python train.py --num_hidden_layers=13 --hidden_size=128 --num_attention_heads=2 --num_key_value_heads=2 --head_dim=64 --intermediate_size=256 --vocab_size=1024 --hidden_act="geglu" --norm="rmsnorm" --norm_place="pre" --norm_eps=1e-05 --positions="rope" --rope_theta=10000.0 --rope_fraction=1.0 --qk_norm=false --attn_scale=0.125 --bias="none" --tie_word_embeddings=true --parallel_block=false --init="normal" --init_std_qkv=0.054 --init_std_o=0.0671 --init_std_up=0.0773 --init_std_down=0.0773 --optimizer="muon_variant" --learning_rate=0.00489 --beta1=0.95 --weight_decay=0.0 --lr_head=0.00738 --warmup_steps=200 --schedule="wsd" --decay_fraction=1.0 --decay_shape="linear" --final_lr_fraction=0.0 --batch_tokens=[16384, 32768, 49152] --max_seq_len=1024 --doc_mask=true --train_tokens=139000000 --max_steps=4344 --dataset="wikipedia_en"
Each number is 500 + 50 x the weight over the matrix's rms, rounded and kept within 0 to 999. Layers, rows and columns count from 0. Numbers have three digits each.

# layer 5 attention value, 128x128, rms 0.0542, rows 54-127, columns 0-127
613471522507454517547440504585435608528428505560356477545508460434487530587539530603484603522524516488571418610493509525593559556563620442447545611437463404592469504610495603458427624455525454565448477556425431466593561474568529510507480512445451549557494520481455448456472588400470497493490565541455473395519533422586596531475440586442520480451562422515532441489514502435517570425480
614538537348392458545486478480521567586475530503458456547462503473508409561508443456471483447464512406419538494551489460565495485534452505520512497534526560488439491453515546530592479523483471474649495519419549462459519540506499494395437470439457512458525530501496458512477540588416457529564516293515469493465489489494480429448532506470509467553448481465469471407430516530442440512517
506456507536503377484533480487451519517569571448409479531622519441438413436577461562585438482514511504488527505536469481418506522506463492522413476573421458498533547488417579516494465501465472545544449421553469432540514540522480575434418584530492514465669477537497573574577578483510505533489439505415468443548483516488466488616539389478452435521517503460444446436563459523534465432536
587503515437422417463562607500453498485531478617494401530603585506482476512447383421576579444526551619487505452599555438492474531480525446478489537495455573526483498520499597471554482459550539514476522558536468469457397504531499544443501518503505503513508564512500429497506486475530485497434456489421530444564441573453519568531575499489611457461400416528465562509462476479447566509490
479504440454595541558492512554625564569454534488516471471454572483520518510528539490525435473398533467474458416458470452528478597551530490441542575521461497562516568567522460515540475508581528485476516559451526511432564561525493467419474507434540513541512563503458466447540522454524525569534486473583579474606469488440601613492557515456515346491435485478489553522520556482626496548574
574440441466418511468450492434603519580549568488455542555491592490472528441481482485440439517518619482465461494523521515501429561585506582529547467574531438480561457493452471396572491471614517464495448484559493522529442597563444557523618574534520530534455466467496534465443586475585472489382487370455550534432570532585425519475434572486527454507520479512507471439550554498432473443488
505369514477526508506462511564578492463579508539507521582446454426499501477557532453489507577466446549501561561494586475447538502476518502541527585549428577440568463557448516537474539445518443503548489562548541562440552580466473407450542487551460489450561536441474552505476551500466405560513499519525500489465493442486486474391565462494503555539537457481467547539577451493498531496588
487432453513481391489481574523514477599486481492545521461423409534500444515549491547530439505569487484579498554488564527509409527487404514425555566464609388480441538506483449474517472520506555508548547478598510517511482489600461501466528580500494555447526436514572416435510592460453427542473571538422475463596548481409517465483519462461504530547605361464518470508575539456509474423472
540527410489509521520577483565486509507550484559530538573381484603523521506494488543496451499539538509506496407509594499539577557395555544463618522451494531546503548576529544560535580434489515520579500452469422445557439561529485517430546556489524534503513556504553454520529514530374464547419571565569482552565520521556487566537497525496424507471533480467521571558403534547516645543455
439450481525508478570526610486514468504477576501508533437425495486531504506450529597521452463479538489505495491555514457548510511621465468491411424512497582500457456534556460494573568396381446463389546514507457440534369469507546408491522501549468531543533453414584460502532521493425526423470557514543514422410507471606427536451483592399445638498496452495538493507521557535538533513448
494556437540435575567451430428554493481561594486471604462498459499486494504499557523471471435485433459488551451516483397475462537418491482509453512563414471553523615563447539380424402541525489404471428431552382537427553504513511446478506550582563534411577505520438484560484552464465489482457444524492553467555469544482521439498549476399493533545536436455526516467498519490541485467547
543491472469538458532493457419532470473457516601513495556442452555525559497470501551453482501580493500459544511418390563475491513541541480567461570535434571451567584499509505585508522476568557490547516523536490563469542493556471557523516482483524521545574476463484473515419437598436535475500553439608565474528482567486575623574523438476490457542499450520619580440531532534483520467523
481537446504602478539473534470550446441520530474496495491464414573477432463483507591553529499485504540532590490434578433460413477461483477533541472466448388442572492477434587530478450517485486371481550547449540480456473596455481457442434441515445444474553441459469533434499453473529551479449540433568503500443481631521510480521515507571416484435458481543520527438469474611485444349530
495512469438512472542496552580475395457516504462474516585516523402464444552570518501523469515525577533522447441519408457532505426498452491511518566514527540583556417468444492444480505469622512519429571491557461516471458523488470513484532458486512430562462590575515588491518497518472565452511496497548490506491410474567583476551495481524489437448455502459522464433520618470511508500546
561524509466438525583444455523417502516516494496534550530442556588500521525420527515508517462460617396438526609486392627447500480508439595492533426569530484568515527519526443486588547447590541538512576478521522497542506504465538471570421426509435552473483445511372581447470575538502559477539565590621494479494557449625475535487414472512564464506445426520460563556465470463513440448471
485501508478575537461477538552566476487599512488451487490435525512462514473594527477471436560586485425457481438474497466483560530452456480564505464503447533431604534476481487536486434497534454471545486432491456530507516466503506499420497582539560545459468530463574476487516450528517440495532615611579481493592520482469491436607366583503561576519438482533492484517502528544443540513501
530461506512512459567461474493508495559505480496517528410542459499518420498556422542456506466521558598549538500495479546499470430506570498472559415452436508571456509503522387559556511468482535494490504491521463505535529500524443481482496568439383508490425447509448479640599424452493491511450509505562467475483511444455499503409463581459497409421466529486505475531486503448494554443533
485567360494447418521482407528476508595577437539459443546547563551516516499492498508499466536452430542472585468527454571491537455544482457530530518565493522470482423555518506469513514518489497497525481442468443580485591573566452493487532542435460485603508463539498470481550487542443496513561434488532545507484660557505513448519579573542388550442507508512479517534489446519413545469395
604496544487576555442590537475436476454488483510475403459466511562488393497541497471443565458526493597528443565497469444450392507483477515495531481537436522537541421485527558602550411450541495493531421450510445444538555523569504480490598418478548440489541416464539541407571598537490529533452459561457507455569593544530445452492436468542559456404563491501502469510497565616483410526431
629504492550485424497460561484567448555503439557543571471510491552489481463435546511465481506516435415489450531437498591430503576630499440451457476440582494517493484445432403623548467391554514509457513563536538524524545582484536389450448555501524542538467549522558478524554568535612477476521426526453520512474492462455520601464531535370527553522468517542516509436488523484629447464435
398532547472481479421496531416442524486472510625484451509474514456582513514487496405533469488544441551517519499599468547519442573532529513406556561573422406496499569462583565513529486576544519594485482497623522492512468626559538555521500470491406473503463504517444476429487555371500410602554535495547420492447486400503443471480437537502511352477480428546519481585476535532462541483438
524491598501565507557460471580462486438527467475575474532560494442422495478513469518497482583505530493445532586484506540485561536606507487497556623495514470535584539463489495567419581533513567582449485436531464503447518458561498534493561479437471445438425584458430490610499450534552500455489513528504488489484392460525512425560554508513396529544529477538547418576476430523524440510511
517507497397494464429630577539552455590534521462452529506556554482377580549469402503516562462495460449431534514518486547535455556445485597468457587488453556516456544459469444449541521523466445505577489585381486481473524503521492597504513532517519525534540382571462543484564481489433565456525509540524412486521511512458493463553398417469518523549480462526545506525424501481491595545457
521582533568432516491448435466462511543507504594449516498472434517539449561507625539472560495542588603468544500533564565463438541530483486492432438523427514486484481539405568529484515470562504462517471559554504485410570502510456496419510496606497465532547568464505447513516480536465524483569475427520451491555453473514490443479508542548502531406401482560580513451569505440485521475506
474521510549395378484453470521529484458507485449489546526425541546519497487552488433549417519463510414435511509491474472401424470510501547565588477489517594469468513468567473420557510443479497513565554509566465551452539556490494494507444436476530437500539559545418614421560522470541504455525524502505501516449503514423456555508491524526484452493471499373500507502449455427482524523443
564441505433471546553523569546498442399517437492457517519469494574530576480469455584477437560518507428544518439497572541561531413469482528503543538467506524564475498451559534521541434480469552522485455509473520512491548443442528468505480484585419521479503447546612453550430576475475506477463483534476484541518505506494523592567564574394498459501401444503525383507540474524553474477560
520529510477429450413537504562522488569457579637482499504482487426465454538429534543468567503492501447473447431474484477523454547497453540387540440611495444525466529508553503503445478509505587433487584504535523510491465465547474478470470491490474468566547504474584542535510553551436477442570571448487542512452520432483475490510452499519456454474552530511499505419517598603497411593507
428520532495491470459560497560439527500540497425556532575486484546526521493537549561405573475430551484631516471448479587538495541559492422485528449442530567600509585507523554508533494493527474411534513486527472533581491520496586425455474478567539535548503535512396502424491577494452545463451559467543486477466435455518453440516518461538456514429549395451535492485542481468433517458458
499495562479498512513517547554449469503503558554438514439482511464390503546613367479484507562524547486474473550484536507456456392628452525508573429484540504431492520455466499488496453544548536395536561570504482554493469500460446524480516515435509480508468509578480481481517463484501495506491450538575488447520428418607498528475536414529538487512554404498568534487474456489471567506435
516407577549520537568458479451574503458560481538466465462547467439478480501539419536579509484509466552526574502444494472488501446482504558488520479495495499425424465526544464453486520467483437480580500545479424518466529502528430502488519467533479550505515464502515525437522525559562494657497433468501477523473524439523370489580524469550554517455568451588527575450498563522400525486579
554519378387501527495544409553540574478558542444467477541406489478464558523583552502599440501414572555470547505470533475456536509552520486507391515557537510434484447419537504513484421459519494520498488651510450526506484528555500522564446569508490522465432487555504539496458464515501535469520465520465424485473508454438521510476440512476485504540571553431565435446421504634524500485506
516499573431520445547523531542503487493525484585463563482483511490454508561509491473463466449487499412538537440591578552514545495449537476524523462544579465504537535578579465507538491460517419509389377535583517399450514517365519478520529554540547503473493491563535473579531424435445493408438500485548432463461483553545510486464486438495495494459535445511490545565538515562507533459526
562411500459505561464565498551546579433538471589572487494554438494545499447453478516539451485551572494463492584563427525492530437506528561529584517471533520503485483534471445509478478565433464542440525467487502446530457496477588481430487464520588404535437465509507485551525422437623534547491504538486549535564485444599564502370509560515501516491516455475463512467461504529445555489489
541459607565440511475513501516405458523526478604506489435486535473501511429443478533430532501501579479518439525472474531463512472592470524517559558513523498582449503428438525537534468520465590562567628496454494519507529567461560494579526466515460524417488563454514544546423575566455458500490464514515462502507480477518491466490446595548452414544534591481434520377534438588581496551523
481472504545576505449470478618469502584510450446524489522541455485577523561447535467532435498493544545426483436543504476456475481555491510579518420543529492431517441550524388462483448510511596585490432560438531520574504585489482482472547485492495560524504506507569502548453487450521493465459515541448364518576475440527536470495422539435550613542499528504458519476440566488523436556523
517532481584546467615459451504501476565542474530405500516519377373481500554442531586502537485521517508488529518552528480472484531443486472452412443463507589439480579436547537421400428383514507521431470430530514444560503479596460506553495502498472522502433484454549538489464521487579468484517462404570472568435455477585536484336501472572502568580518534461527459508555572511439538435504
460446437452503502473524502501496421539533484464458475579497570520431511495470677497467473441467416526601526531439590506442496492453489445485508501448385567460457434547449467444583441467563452557474503449509478536459515486536528556419496436425508471405503481474448456546524539531551463460535525551532442477517496494467529497620449632477365529555505528469525587561573498502390567499432
490549480497559499533529538500536470443435520456474511485509477476525502452510416462462525468543461536501476508548526512526528476455599519421502515446463495501579533497490511489451533543505481487467507545377581506490538454467444558543466460520532502491432449482437517427438579515414530508474465505554511460626467475533455529509441539557497571473535458543533429498470436423438538474569
616549499504453495369489456578538503431493461523529414500465572538529556574549460514419421489529414574532456624415430529532547518500452456523470495465496471496475450448495459524528571546504569470423405571505439528490459524410508524548541565464513519636446504458516569510464497550509443461558468424487504513542474488415467435521540552500559528457506497527431520448435459543426496532405
464461550498405503515508583504545511412509417547497436526481454497544508389555583566492463501471458453574477579477529493462404466486555523442476516587519516517542473547466540455413561418463553461509450515543492487425377485442519536458510493588510509503508520535438535476551462522495470507497463569531527557475451627494438480507557491391509558542396487371531491436497448467515545442486
547476519507519480494505574473509434452578584434487523505538413539536457509509536455481466470469507483477501472508604502529447483471487447509508508515512542479502482536467496477477517551466479576521512517550516490442400513485540526447544457416482529414483472433522524456483563517551541529477420494477464521534511489433560543509501537501535442396540424522454526540539494489427561439519
551590597512472491529464532519574516491474564502536534546594461546457507535539575401507600487509513480476500469444530558497469522494442501564485533455542560511521490588578502464512588356522504509493454548520464459532454469600446554568479531485605462561420461480507469545413477513467453421536530539444553547560480492513470439564485461505482440623508604580423433562516498473534409528512
475514456483493530512514411592535494496474536526556468482497557480406535547525497564462521483442470487462441531560490428570458437531480611535453408598510549531431435466434458541453467525391572557477461439653524451533503490450499545521483529404605521484616504509487546504573514500515427500512513473532426501489504499430547485430524500474537445518533515428487399558483492515450468606524
518606524532486451446474438526495433433456575549491479545530567498448451496477487478558443426515465518542387536445485455517555535513522531475506480481505436626490559448492418471497515512574433473469496537458554455454523404568501445519486538549530530457536618475451533470533447469407495576548494526511463388519531489553463499524546501499445487429593513483540387678569626572515571473495
578573535612566455498502491522468550515499486478432471531553533550407480504502662509481448439487487463505550544498603491516534476418452556466516556495501562427493480532531491508501551436480477454370414468511577573483494530470560421428476518515541503555502518502515471500514494440501624493529486497541501472425496459487500598535434518519504457500642469552479519497499526510429541492505
412512505496449449520446459454523475526458566495617495477516502464494460524601474523526432431463504490494394583615477570490503525615433448475603550471461523540530450460516445540521537444504500548446568524493494472492527542481503499477572535511525483554446517469524477494489502480445532478517444485500474502467516519570496511512503475541523502516484481506543495528477558474455513471449
518495536531506563538496497419481472507433520481487567516479563495452571432542553455521498536433565549474501513590472514472508484472485460403520498504512472625542454523537543490543528505493471561541513489472586582447495471488525524541596528489476457515531536491476549496444530477397574481599512485506446530476474481487502601483552528371519582497489534387506551467523488488459534513514
534570593521428509475527539569503542479481496451558505460460601457470463541486430492482519561465508502413545512478489521458452512458500392460443403489505367378476416499552426453484483469538449433513391498564470463509476466467561470478469627427434472380517484550452477458491508485485496492531475444515517563430465479463513427533506535409416500479554488444457497507498473449512466513426
507539487441571529461391428499449491395483517505531433496508536588465564496476515408443552490416429534444430572472557452562489447541529427487440525478548508540504594552462489515469475479456554474486500537515487480450446565445451498510510487416439490437506521532455462540435524491546473532462527504481514508392522519527507534515489457525451479537510494507441538500497469497523610480495
500561510555515436571461548502517436398430465500506479507525492460518521477535519548455493488458446528531428529422430514433469554497474500466509556423526499533486584487516539478502540552531398551477458526538491527531482449556459539491535518555547448543600594460514395567509428483478464590423448324510474475579631450545473516503484470537549528504501528415527472422383543505433520538463
492470540551508563530526416497472544562609523549530520542438540453456510541509484476582535568519474526513463503495555565543511467500531518496488567422480495494516495512452479503538513477424636587391551451483455590499417506477448617499470501448568556472561427515508452559411517567512536518525512439571436509408509424527513492432442524524615512453518523532510489595493551514491530511483
468457530444480498453516495535587534484500495493404535572528413483570584410537451406459517451439404460481492556519468515493489482550517590577493530530487530550572459473504523433514501424536399466471491414467530494535526474565462427499502491565433472521535482523457455569452450476570581536477524492524499453504483430408559548519464482468501499512439618486450504523449504542514432536553
492475499464395523503488528405452418431477472413452446561552557490521533439596445455534544467477500501506484459449558555429491482498537455490439576534498579516485514544498537504544496540459475543462526577591557455541532443436527452559529529455477454454486472515470484584612519563452603384480580495480497481543555542542494581602517483518449529451461567486491515541603523478529455637479
522440523459480498493571466457573459500450534556572531451478511580581440446523485468493580518479551493456456539488500476519520526635597517509510498522481424481572542484558489543419590473479453506562493452540519494542515503543533517536571518495560583527497554537526518550549462457493496558424525510536502512498540502515494537508640497649420486404474488500481472393518423527505562431502
528481476537467507537426556519532522560381523551446483486456507512496492494435394571581424488442501490495553516459519482502523507477463471560470545561535497502560516551497528474514442474571556505495486505514527422520479454531595513471587413527541446501553480519457445508534478435491518511597513504456602396473590459433422464461446541501509527518373509500471532461495503450517535539542
484516442528498561575473514494551450517539524537562398494531486469565555480441515546553506542491485494537455492402449443588556527595446605543529530568523398476505455450493520437511534423460563415496513550477554486516505512510501521522551565506509556480391472523630568490532575450458433476499437435424473422534490489507419451478517478468503517490474415527388492583474475502513467439602
600466474456476453437491569467487543535510499530565510514459603382492518504507519496458459558519551520524573629511473442491433540530532439483538456587525496468571524490508569472419512508517528544490540481521503524582482416570481483432488570459547438498551523442472521557446508475508512575415409511402453457514532528545545491560510427447547422547490584580498513518611487464423559418472
444537461533510494376466405587463467547573479529471532566441486408472523485504494465534519573484461495496533552487443524456494460431421510488506548473495519541532561571427445413458519537454566449476500531535592416437585531537537429510498564478498524443466529439560461529471485439546547435508488452432347557506483477440451476550499542497507424422465464509504470435467526543471491473460
549447512461515506521511458514446479567511594487461517531445379554416546468640575495426586548519539448523608637536500507558509497476540406475439495484513489506451547544431591470526576507479522467516516550508500564494493585552487581437445531577549448490426456574508570562516453486562556440530480461557576445532429534448446603486471466518523426508450515528423538537460557575489466550478
466447500501586474550564500509612497539595488521529440463485506495406465522457501546456456465487464580429530480568460535501488507498563511510493570499551441491509481589548383513520564577478478474482498461548516520518489490536541544587535477559474439438468481456517538525468562484514525508492583488480510464458483476391423506501561587439483529437447592450525522473579502535595527531501
473401527532437556479414488513499451440568546499447489528491495490464562518517468516535493501641514482459373482502452504438506457562576503496462502575486455518485485472576473428433432437496508486500516453453489460510479567465500445500446568515543506509525514555481511580492514439452534432487431475502495442499461460429584512477591482548518513567553523587503483494572460456497460497419
477498582454581542503550509542624482535507531467456469494466452409454422530551496550492531571533507443529455554509432535551459460538475538496402483477544476546526476638535511508519569512462533573487564514537496445532538432531550471589586560544509569522482470578575472471536538523601492460485466507519542466447478425534500572444474523454504646513500522620576532481492491488482472467452
546502512449504528477594391460499460517495511488524494540508502560429650574490478455452502524478499485571501483520405510489467482538472506488503548514525467454551539416432550460526407588471523469511475494546540499454422468486392463513490519574568414534505414445506501497569536530595541410439503526524509472446497467491489458607458498452497460495455482498592564501538540484538530546436
496505503487523531384508516502443406501498561537443542530439479479460641435533445480464513505483563490422435461470537566452519600491507565535416523595526568495525466532517534526482499512564395573483447495447409472546524485470551489442469504583514489522547586510512549537481503459484510566502478477422454527470478589582455486472464570484506489463540585458514473541501559485466393468495
627535513528473543395514454573493445478536461492478480544511372479555426440486490491449381530553557458584474492484473462516438545526488544505528544480488447567504370529582446543482421562484481530409483535489519437481512499439542512457541489552595611526503487502385503486521578444460397483401496533564547548495565433554573468534463432463459507538510538498518490537549502502485466506460
480501509538441453464555442563605517530461480454416497446432501487417452496482468468472468489529526621579495422526537510473388506529515506492499490504448521467609524496504472521452560484410604524446509464586471471455547593472390420387404541539535523491391488486455560477587551594431547602492507438464543477567590550662498493492482389573510472520511523425565550497452548488464567529507
598523494456400511557479449502507511472477551517497549522498524505483483491523446501497484380434554577513411493513468506421545528501601562514461556491499536422461486478467521574464450533529445558539507526480472490508398448465556596537549438544473501485499496478543513465502558464505513518485466507456484552568527473532466503482517457407410560524499467527485429471532401540519428519431
570560461511474465425465522449598530465529500514472456465531470507456526508502566527472482522444544429510551504512341510503554439503505552525425415447459468502478545539539366514549488532469507519484467440469504472555510443557451448550568553480486505500547425475547488516529640555475478526498521563552428474457471478487446457509504547503594510505539489510534500545495576539461506486482
498531480506500492439488534496580454503626400434426558482455609547462490452513529470491490476494463540502490445595479506556528578503437560499495389519484543535466455529500527481537496447552598549460519433516571403514455480502460457474479574546523407444518563593444540505549564540524588537507472469449486486468530574451518474571529485452508529551475535539468594443483470505433488520494
442519501542522461424537527457498501502466471489487491515454530434473495538496424542471471551505511530417540527481518495607507566506450496482464482452422488531530510622586538443530529522489565472487451547535601488458528486544614511456467419503462547505486448437532429506454475491489541456555431591535519498564522531517546346580472500345498561466550437402505521537521593533526513610439
457500522504512523587484455507552561391568539502479464470544453464519503464561429379470473481472553433521542493496499595478492427601563410469487513530428550508491476464452358582389484546452525410445512440528515563554456420563561538495509509480485506513445428464521481445495467527488466577544461424398449463524544525526440432514464417548505530537603571464490472409436571513469447455500
529500443443518514517489461447553472574571509554400562396389533512568568496487501557388531487471433455531491583506475470422437583378577433436561533440541469436568455518496587448465537522616464515494594445504412517447511427445463528587470525469460569577474524536462503477504391499581470543495506508551457589459522530553538516526491459540527492462460446449507467458562513527428528561448
499544466505487487536531529537528570439472466451432531494560434523456537486491440511434529465592439445509483538506527543452501550475459499542508440594516554458542585442448509507494469558570451602505526448505516438377525506547457505487487454493447507444594523396479448450482582536458468498537518555474480447473463551478521506503557434521510541587552534551522533498481527472445530536459
582548512435427581524543524612550513496487473425556569459533467482515473486519475554485525586495498480498497489518509485490495467550514535440491671467505539492514431480569570541526510477503423573585440447590535541511553523470496532563427482368531485413431505513517489527464497508571447491467506556507534463456455486475541488567467571523538451559509481510459527466423577538489511549555